{
  "n_layer": 8,
  "d_model": 192,
  "n_head": 3,
  "n_kv_head": 3,
  "head_dim": 64,
  "d_mlp": 512,
  "vocab_size": 8192,
  "activation": "swiglu",
  "norm": "rmsnorm",
  "norm_place": "pre",
  "norm_eps": 1e-05,
  "positions": "rope",
  "rope_base": 10000.0,
  "rope_fraction": 1.0,
  "qk_norm": false,
  "attn_scale": 0.125,
  "bias": "none",
  "tie_embeddings": false,
  "parallel_block": false,
  "init": "normal",
  "init_std_qkv": 0.0394,
  "init_std_o": 0.0394,
  "init_std_up": 0.0394,
  "init_std_down": 0.0242,
  "optimizer": "soap_variant",
  "lr": 0.00349,
  "lr_mult_qkv": 0.7,
  "lr_mult_up": 0.912,
  "beta1": 0.95,
  "beta2": 0.95,
  "lr_head": 0.0057,
  "grad_clip": 1.0,
  "warmup_steps": 200,
  "schedule": "wsd",
  "decay_fraction": 0.78,
  "decay_shape": "linear",
  "final_lr_fraction": 0.0,
  "batch_tokens": [32768, 65536, 98304],
  "seq_len": 1024,
  "doc_mask": true,
  "train_tokens": 132900000,
  "steps": 2310,
  "dataset": "wikipedia_en"
}
Each number is 128 + 24 x the weight over the matrix's rms, rounded and kept within 0 to 255. Layers, rows and columns count from 0. Numbers have three digits each.

# layer 2 attention output, 192x192, rms 0.0746, rows 0-67, columns 0-95
141137132119112147130130157156147135133110126115173174129160161158108126152104126125142128116133141153146119152141088147135143140100132161117077129173111123131131141061081155124117184132106138139123115105121111153147117113121129175110136134114140073123138075146086135120098155149171109103
114146135092128103108137146088074091144159120148132125143158100113137107137126131148103130130103145104103125137110131129107115101134116103158143146125113097094133120146129153130127139132119133134099124142122099119163149085117149167107112109136114113123090114136152121077128072120130092164
144113152128110127126125138134120188102103086127112149109118121119133124099163118182120136163115114140091116148114087157147163128133096110164122105111122125071153072138128147118139141097106125068125141160136132125124140156126107157070106127147128142148147128134093131102114133137133118120
119109141146146111092142113126096128102127106145100137130139137136111098103115126097153131125141146119146120122145145121130155142163133122115134128150107142107127112113156118160154151172106143144127119081118122145075160126130128135166130118124123096071107133119149084160139139124127178119
150166125090164135128147148148159167139140144095116110143149153160130114128149148130136115154156146132084193080164133156086139094114152139101132169123184099097093162133103124127062129113123147149119186123124123120161146105188117144166159155132134124104102134140166137092147196109126187132
127157141127121118167094118112129165133155088095141172098127142130163124127138125159123111114124107130154122114135130130124152111168155173146118111124134142145138133147156149166129132095139166152137127147127139074140182096056106130109152156137088089145128131140144099142163168142105139107
150156110123161143148134112139143131149106106104134166159128105133104107117117088121157101157130152150140112108139084175089120116166121096138190140143145132112106114138169095128091124120087165163104160150138144132139117146121150143138083110168140157162143150122138130161125102125122150139
097151132109126120109130149137123150120124153129110150140131171111102121133142130142142084119130138126144129122176118105142105158152118103152119108123129106143106122136114118132125127158112083091122103164130127112123106101119057133110130112139140144142115112141158076127146117147109102080
128121116092074126119128129113133067116128127141145144080133133124141140136161141169159065124193160135106133117134133137126159170130155147124167146119119132113118128155107138115141170172137149118141099102147144153126155157153107146134152133128152142138187104117114123134135147182101120127
128159110147123145134117101105144123131132129115148116139174138110117165112141089092143128145140122151139143100123139142140164122120153111156069135140135092107156098146128114155114136116099116155119117142131159125140123118121159121090110108121125114088136110081167132127118084142080135140
135144139103098104115120105125119087138141122141110154092121141125119122136115133125134162119143124138156116095165132150112109094104128148158121149076114131126128106105158142147165127124112134165106112154154103095101157138100123129112139101172129129104103124133106154153136162155111128133
147116131114116114074136150095116141129119101149110140137147141148092162093158104125074121088111108145176155071131115101100120117121155115055139147119164082117136109088122112132122117107104123174205112143137106114176142119130122130184121137110125149089114091148133116151072122125139148123
139161108133113146179157101094126094143137142142161124114127076145141154140136118096091122134115131148092128128099144125120109106089118122116141139109093166121134114103128128090104151105126146139114111123171121111125130113159114139152128119096136115134112142152137122161154099105062201122
129149100095155136113110163136115155093091119144158146123133144115155077122068150122150183154140127143088111118110145122096135084108144121141145108176118163137175130160087093108085116162102149076112138159142091166142116135076131098111118150120124098174101128167101152104167146158122151109
146132128074176141141129124129139169125156105129166103148127132122133128118139079131169135122124138125154144137112115140116092071140100106126126153166145094118151112101151118174133112113128125148103145123141147135142086145109113146119092086099117160132118130151118103109113097166181145119
110130131168100099138126124128091126089164140136131138145155134134086109128133111181125134098142126095121116112104131091151104101141147105100150094123113154119147112139153126159126112084091116146140168121151097159140092149170160054156130139125122120120139091118114140102142129098188123116
132133145134155159117116124120148110144109086136141117121119096111112135121131102146124130111177119106118147137155124109108153156058116149111105150116137140142106127143126161144156134145134101108106113147108125141077169116165104115123171133125124124130125115129128168108113092137099117120
083133124131133102123130086086121173065143163179107117122088143090103105090173126155131177121147099128125175099139135124111117147119125082103145159134138098145128144109085097163120109122122157144114187120136107129181138133130142085106161128114144112149115148114125120134127112097116142144
136110100098106113138133096132114106133092145088184144143123142118177107115165093138103149140137127145097121135084160099094139140133119121106146141105163137099113108135134108143117133110135157118116148123117105173149128126109112099142122162125102208110137119164159106092140126139129146137
133137077148126113140143110133137131121161121143114118079169139140081138143116152133124132103127152167176129100103160129151127108115102107126141111109089110188140122089105127125143106116147052152150096146132113118127101102107129138126090168178173123140157127119138109107139135125135148103
141117080142125159090145159157110141106146124109108114115157151162155148137128098120134109100141157143109098129054150167155125112146148145084109148111142179125138122157160149142107148166103092186116161124176143121112135126097088152157081141121092119081147134145124119095140117136134126105
115147111146084120146168201124100103117136135131111180151144160141105134109121160138129164115106085144116148123155162122138105159151143145121157133110111152078127134122127135206155162186087129120101115130106131107106143141172153179119135151172140103141099155093128166179106104172157123120
097127109131134127114133141114078115138126111154153120127130109109092130115137097118123172121117172122104109131122160122102147077152130148098114123114149130112108157182111143136143122099116138150145097101102156155111114116129133094138152132124147148093122140144067154087054170115168145119
138154151145158099105129130139126146132151165111156123112118158179136139106147108162113102153159136128085116198086130111139147133128123111177106097124127112114117118089133147138116193122138176100142154125139098120101128137111130111121110121110132121151059074140119137140157119137143138105
173077151160151146130098139100142105099148098109163169167137119120137112124085130128118091131119129130099114167167120070142123121163130105142147135117123143149115130128102117143114107112122092123112158117146130153160121123096122108124085104115127140085124128097107073154125123109177098110
125152120102099133101108121112136155100135134132119134103140128124129117097150156107133105136164117105146116145109092122135114186112126154153102097175135113132090086119129114094145140149134130093139120138164134118142143093139150125147157150081116134166171129131123124143148156120114096179
146128092092134137111165144087171145109094174101149117157111130121126177104107158162118123138096146167121121152163078114154104132114122142110091122119126105133139148135105127085154191096124104142141117118157125112161116117059160105111136091135173110132116119158171120114162147114101113102
087106085109113121122127155146139138149142127102144153107129157142129155110125106129160117123105148129143172123166121154114120140122107136123126148118072119084122156135108106124134117177124125177114138135081125118101116142138162123136105156163147169129178097090097093122125113069136105121
109154107116133079188147138134143088109187104126124099166120132164120147153139137154138155077134102124140126136161138107120112120113104168171127093108105131131121104162195104153105158123055139106142137145135094125127075084128083099115106123127210145122140147133125163110117113087139106131
117174107186102130118090132140101109153135112103111134119157155081122170108096172137110111137122106134171150068144152133110145159117102108090138149081106126096104128099136140142117154109140127141142160100132194161098085135159136125132152156135124111184131151074146085101113093128132129120
114124156136131116147136078144142152124103149108163119122121149146106143134184136132138130129082134091157120147104114076119131121115120174110148099118123144182126134103109139145138071115137106136104083109120142102109141121121121138091147127104136159109147137139125084117093128122103117113
128119123104122134122145110139101114109085124124157095145123096155152140142147166160111153138092180110120187167107126132096077147107133130146107146115136151160110120143131141152127123159108148137080174116098143164132093110114156091155091092153129160091099093131117122103126161117125109111
132140136120131129141102113116121143151143129149085103172133121155148137132109120106132147098062103128117092143135102084128136115140083143096148107118135131144125104111151134176104101129101144136076134149097142098135145136164122157175136172099117091105130126129144144173112139128143096159
133136163167122120149179130133137080136141149102105089100108120126149154148108150079114153153131122108158138115143124156143115158143144133155175113106121054145102142131117107150135144104120108168159139138084091116126118126159145079097089132179110108097123141172105126127157091145131111115
129126156133164116152173125088155100144100123134113118113125091124131104112155103131143128115120113113111109124116121133118143175144098150103076123112120122153168136168133126150149082101131111129130171177102123152131133127105171164121139115090111123147149146152168110158189145126163107136
108112120145142136115128099128100096151152131112186137095098127103115130161150124137125094150128116091115132124131128106139111123092096144138162145090167156113109141128136159156134165145134110144122106144131108108124146124112092114129094147113144115101132102105121123111117103145148135137
192098154166161102182130081106112114125110120140121106125141140126120108162097141136124098156136140175113136131123093163134126130110141100125114157123140123097150131142084138136147107114172134186094150086153188173135118170134141150094133140117095152156123110139131162151101135105179115155
104127132176125109138122153122152144166113145105132135152115116111159125145148141116142138088161114112140151117149158145112123094124097152114132112120154108119143136143125120109131176179124115159121132131116106140096131125143116121107071122185109075120157141164120139168132143135133134139
085102110141095156109128108135107080126156120149135146146120143108120089103172142118085116129110099129108160123135146139113100148082139144090147188121126114156132112155089134158097143123118128116126089147133109100146147095130135152136098133111099110105171100173091140137145145080148151072
146122127118122105130119189128108113120134147105107117138123154132086163125134116137158158131125089113128036123102134129111129140142120118120106100175121155126145137136150166102174200111098159166113110132101125165117085188135114141091117095107135092128156132117119127077125119138141116062
121154150120146156113124140146151132103122093151148118138133128153147163162123132129136155114111134115133098130141145134163146105166149109120105121141106157154155157131096123124129111100129143124100161136139149102112150078094100092154104094140144119147148153142146152135157140146145112153
141164117147161107168139147179144139126143109110137107137102132132097115133149151139100145137137155156087075132112135128115076116145140117124158114121113134121140127129117101099113128143101108112108172127145114200148150149089124139135121104135159136089138088148135125130120151156109086124
157117151130133158097143138110100111097144148187126134138133100127158123101163126095138118083137144136130083168131139146128113153132163157128110112162146102118146109164144125165150123160136106123130139125121160145119093118122135122133128099088123086150119137108091130098116141146124094140
145143121165086145137160137155088143133125141138161123126129110152100121134096107122129125104115154114099171152127130106120125109141176146121130132118098082181131106182145140145135094119144144173149115191125145159115097141169140107172129140160140154114094094146121146132125103145137188202
114160128153160118074097122143158086146169142108139108124106180092089134123085120090126113154110136162136103087098138102106154139127090137141095146142160105113126033113146147116101142185171126146139131090168100086179146081134147155117109103147094152158119173126162147117132123125172117091
117105155136140108126142081088135128119103126159149162156155145156143157120088093120111157115114134141137171167120146116125165169139120154133098155112110146100154095107140158106140117111102132131129134148135088172129106131087120066153131069088104154165104127183178129078148143107111130150
151140116119170165134122138148149148099115109113164159117137094149093126141126166152140129126166144110139112172126115158122159156137188131129110117130160129107094125120108107141099153113125124125114151104105125138103119147163133110129086122117141154079121139094105162152107082120134146137
114134183130114105117122167144144123142127138151125150145171155100138123172129120137103118143150095111119125129130135103168086125098127094132133122135082103154147085131134058126123121150135167093111081120126107114103101165114171146138139122155095082123161142169129162122161153138116120119
122094122120146158121132125090116141147134113130100100153108108122124100120159129156105089093126074092127104108100115108127092131107150130101144136103115150140104142103163125087140143148150103089088137099091107095150130166160122127129131102142171119143101137158159141178125136105106108119
142113098115196083170141110139142121091117140089107120105105080105119079130095170114103139153114128110146154156113116161106155123135162138170117126158139131137185156167047141123165156144146169139121158162175124110103141111116166139163110106065143106152088120160094144106110152159108088151
160143152121105081136087149128135134154126164118110168118136117154133135119135102192153157143115156130107157126129128125140169127140135143163115140086111115129120131120159142148167140157094112109168116125090142112136147129107128108119111143118104141123129137147085141129101113094168062107
172148126163090121125164130116158148118140129139139140123136096131106101160162127114131151139134120115150131132128131106141099119086154161131145116172086147130142131111129158124141112121124144107109093180148128120137123166102114152172126147158185131102090103051164149080158166152156149118
163139154146101142105107141134120134131139096119124138135115140137134104155085142118145147154142128139116134117128141127165154116118114157078117097154132110155138133120137101123107119144105085141141150121170144149088123116119108110133130156129145109156104166105118138137123158092120173143
161068127116123112147143101164117146123113145137152145117167111139137093095112117138136168127136117129157142127124136112103183110110084126138116160121173113116062131115117121135089110123112100122138111167157157082112192094114123117148121098112090142115131065148107137095120140123133126110
106141172088176126112102141105152135147125085130121162110117111104142104114110173152155104141094175082112189151110197135131136105150119173142104125110130109121114143132141123141093124107182147113115100104131108091130123108122117150133151105089146148102118123148140171091154114114089138117
075157096154090131117123102120123119095151157154153070167149134147133125122116139133116155142126087083133111136125101133129139169109139153140156113121110116144147146150137168159101141160146122162088143130108050115105149126106145144140098147139085085161150124178124132103114086103137122098
114124143117132098111122119118119134086149121101118113138153107158107137108139118131146106152089132120130117161090101132105122094161142114180108176066130155169120134106110146147116181130119111121141138122135145087140151122085106129111134123162096139152150104143128117127148158156133123104
129134171146105153085132137094102132133112149127136125102103153107089116125105149185101130149114120091156125117127150167133123117119132137145103120133081108162117150121151108162104115147189154124098125098136148138163156127121126094116119127119153140127157058115118144133147149123118150112
174124153139121172115168108124137113099135135125123135152146139125092140102136113102113150111134121135121121128094141113130127184063136100190123118132110146122101154135088145095126153119114149096144172098101154070098125130095163137119061150135144108132101095096141119168162112141178159103
139110108140147119160138095076136177128133115155101112120113163128146098133130150154160138107128121130113115156105124125098140105100154090110129134123125121102107152129121138132170120125109144116176148131125124071175142143159120148161114119150162162087172127139160111135177074134114149146
149131123128164080141110130092136103096111136130118141110116114093102137110138147120132108146136151164099130159126118157111138155079157119116089104112104140158091127139128108120087143191091079135142154145130116187125138163140165132112111154070168178173132177137104105151124089153131134118
137091157096116121124131133141095117163131092137114171133148140118132139098085117165117136107138117118110123114113137114159131152128104140124151117123137075149141132129139140132128159109141138108081139179139113136115122131119138087135134176093124147128164123117135097071140107129134086123
116172129125173139137120127121126110108126131177102114157140144119109143156159116133144135162133178091126152113203186112097191121100115098119139129131118132150153134164138153121106159124138101140152109160112157206098141133156143136105113138151128134114157149101108122116116112114088176140
122130115109174123157123134122126132118127112120151145126146137140153094109159109135107149127123133121117103141143115122110131133165091114100146132125119145121149116098154110127101120054126147127128147094103119160117084139114135121112162162085121126129138132155144079129133172121124146134
158120141107122136131083173131104122114120131143093162155134127122185170105106131134141118123119138118108118147075124120082109139135111085097177114121133153117139139171168126176112146122127107180139104114126127093100161196141139151126154093168150115144097121157182100138146089157114080151
117116149092128155133082139165153164151130141149140122138158107123091118111126133163090151150097127167123129101117155173142114150165126146124126121140121129130138106136092111133128166142111081051131097129159127133068140144130115130150098154104196151118151120171159134120097134119110104140
113149117117174145120124166122141091088115130096150099120118148148156114099152116149122112135135106069115125164136102100119198141083153194144138100175123121106140106165164140112111122141130111119148146116142104144155117133119123116139131121129139121090082146152169109126122130125119148137
117136116138113144125133145139174173102062146121174094137118110142166135135133131136171124105112184079106137148127102177117126096102142137125084119148159152143134100132152110145089123113156124105102182116122156170106194124091131167111105102170117185110154167152109130139191129141111087097